config.yaml
n_head: 6
vocab_size: 8192
activation: "gelu"
norm_place: "post"
qk_norm: false
tie_embeddings: true
parallel_block: false
init_std_qkv: 0.0205
init_std_down: 0.0145
lr: 0.00319
beta1: 0.93
Each number is 500 + 50 x the weight over its row's rms, rounded and kept within 0 to 999. Layers, rows and columns count from 0. Numbers have three digits each. The size before them is the row's rms in percent of the matrix's.

# layer 4 attention key, 768x768, rms 0.0336, rows 603-617, columns 480-575
098:499466483521467575480565518510562418620465475455468471447554479513605469591508481537460474492467530366514558521507690501512498539582500488573508579512564569490480538458518494444529488459430509491421560420489540633482588568614393431437466512480450475509547555415498555513483473422542481461
093:482450454437488509503408493486497483461578536377424412564535451510468463553529545416492564427433537514520481469573489453490533528503508529529530518515622496550547507569516462503536529529440454571460476484536501478560543522444493579489495565568442506497587512516509573520527538447494537541
093:463554475475456572542537457526448444490454497454488514449528483433465553434534538489499515491534576510475422470443471637499524501487493520531560491456485526466518507501409537585470472482508553443464607521434674500438500535542528521505518492463547506552447453458459474402552482566510553433
094:490507404563490564507462484578475522436547543535483438439540508576500572580583444509453512452535509463507516587475575394463454521479427499520506480564448514569509495526529505524486500495500485447470572504489597421507485431525581511421514560518460646531503435507518498570510446422483500508
098:438571536497478604519557460494584451504494479455483428449522402548517369538477487525563549502439510488496480487523615504503556481546455508620433533593609467481547490412473555532448443468511495472489496557548569537553510553523545585458533506509526408529530514502543599564470408487459593476
097:535534444499482436456433492497591549529533514363542494439522455469495458558467548486514489527569581531488432438534477546465498439499488529544487476475583483431556441432468523526517430451607500434523502549436461551538463384459508544539512585503519427460576500476522442475542488517507458514
099:480496472452499521438539472539552525567539517530564570468476540642530544487491513493474490536493489422502467543596469523505472468467572491480494529555481402501578489489651476506530408538496568408492438530487475444502602508496485512564466461444450580510486523533502610439471481528430546579
101:526559541476545508529462502520409432468551434480410530496419431441477511490534497420517485472455468465455455516485372538523505497502515512428516493532454557503542519483485585504494470559443633440519455500608592531468460540532465517476496517470552523377510584560416468466514514424488506505
098:471627458447517488554528450432436465381463557532553507471533511555502506524538504472509497603478585430529559509492532434461462580510455644490507509366435495529438473492444551447530522495431373481472445504431589527480533514565578482526572491458520501464504421609435531508531473604483467419
092:446545535598530532493502607504431501520433524575458404388491597536582547519445557505498551449547471498461548486528559458529546511559452485487477492602354439558643482515556589542494528499487574488505492496405543472494540500367500453523495559505424474476498515526536574476546464508570475596
092:505513470439542435503486448505484541572460521509471541541484520473470493528392470435542441563489503524474421573449568495496493498442464497624485550464568528374587526567428481507574564533566484568441591535510591447550536546441401425571430509453499550615513526578556467571446525515411537519
093:510540456478486580504418474449432552463534470466477514521457583380488511476519560562480510534491459473556624547490465458488539603479476590527536473437465509487487520501495545444574489480529545420470550525517504518474637458491499517512582554501483497502416494444512422437530497458616466489
099:471503576529468448527503541472450566436389603561556530427478547527445487491538530487468545509488446421561444550446492591650558494540549464521495476548473518469500470558503485454439514434468488510465490449438475504546534531507541465571546522497459478433465477534494482485508510525482459522
097:502525463475532519462548525580477471475534553462539459502484620456482606416539494495468449435450557450440552570447495476465530496539441453513562433540375540518525405525548556509460464465551428438491503416566462540569472531444457503517516490541444408492447549461487547479553531510471600522
094:565427530565508541433605482532619476563426519637493486499458570555557485467449481444471494506531516445489512488458508485447507436470505509532522543421494547488440539447583573456436489562534598482548512532423510447493510486448508470564501514496550502514544554468488546488434482552516466448
# layer 4 attention query, 768x768, rms 0.0345, rows 604-617, columns 480-575
096:473526376531511471570529514497441448535523480599482437468423492461484546440446516342451495549564464491506530424485512561530415518512470414491479538522546540394477489514462512549459532569452487559535509428554495465477420356418507427571577405438491503518490432582530540522494512502498467342
096:510422528528457508517427573478545490512492512470456446503506502497423566474494504440461551544547455470487461461515518502422546521482472463462472486526474520442520465496502493549519507428490491483537507554515559616566634395520622552494466491432465472581480515488588557476439523503508483475
096:533494554447470442532509638530551591515418484431487526561492461462465518570474468538536470517426516516535421494438436448550451472442555508428553495511492571580522557499430450445598502576488562390464602510644385482506487494491502433494472433502523410499602506520522584513493522443521407468
102:501546466557496547460508506456464516492517519431489491487515529447515578410450482539478524518499489473505495507506478487475549429542477515487482516413519534465427474526488472513479504542556469538493523491496535443504467473463534497402596504522551606480545476508486420491536479455529439452
097:467588534658495509498462471496536461489503501612494567520447558448483442431578435575463553520498597442533459519501476388493359502509513510532549469487508556548559542553457463491448480527464466549489493490403530519555533527457477504474517512468526539472446590442500535475505515510472540532
101:515443562517535571551533518442484514532473437580445556506545533515409554476517433505365542492478541539472487427347516470530454514467529509480517599533489504500455537488559583486476521562599512420475439428514585488491471515414465429550448490433475451557445493627474550608518501575530592489
102:451509549523559464457475526476500542561542412531452474477511563581576554514410495573569484500478492413473554428424461470496456502449489470470451591463462572576516473477505500481549533493481495579448447516521533502493438467534491595431489460464402580520433437523555497470524592510550524441
099:520527527480553517443504588516530571610536500456599530466546497438589450556512459463543518476608549534451519466496520547501488374524492484459522595490478472582486472524418562623481560469527504440532507553561463454512488466395470497428519493448490465618458493428579522424441502429525543582
096:524536531473521514523410422507543545539476412523507504538448538427552450444442458479447488586517544515494506496540391563468574458471547456484554568515563540600470456411474459518476496501374440472533563480555584533449415425554536546449582520456488566502453470515458463438457582506464485506
101:533498592586554396536543508553518509534464502538429543492501427499501545529499542544567512500497426461510385536535472566511545552528520510515503533489500440491364554477495568515449492522544430578524436483657518534430475553408621474455494456489506452380566505571480512501513398474491490491
098:470543512505476496477413538465636489490512439505631515495438484569527454519534516497570499498511407500490442507461611522426514441399529487474430441527544428568527526484501462567443523495471483486537518458452452482490487467550474487492410503505515467534551459416500506517510508474490430514
098:520478410436484464589430466583479538401519502403446513460582543351459530551317438469543456422464497526515465529491513475400506474502412481500531468510513535559537466496422493508489488416539548437526494473540515505473454465429513539466589467540483502612463499477460340439477580518546542555
095:522471544509507428474519442487472445506492518551436618532520452430536464561486501482486515567535418517517519478532547514486438358463565487534420474538559522476472491503420508471482459631421404519485564610500471451487459489444499556535483525571511568578453486484513455510430462501554503524
096:536482627542516517501466446507549574426567517442494578523521463558439431485471517471490580505517550474510480512514510475458571510521551562372536566481355472581492498488534441492412473448581509520567534525567535533400491541514391441522483535494480486405410463496532484455612386532441481550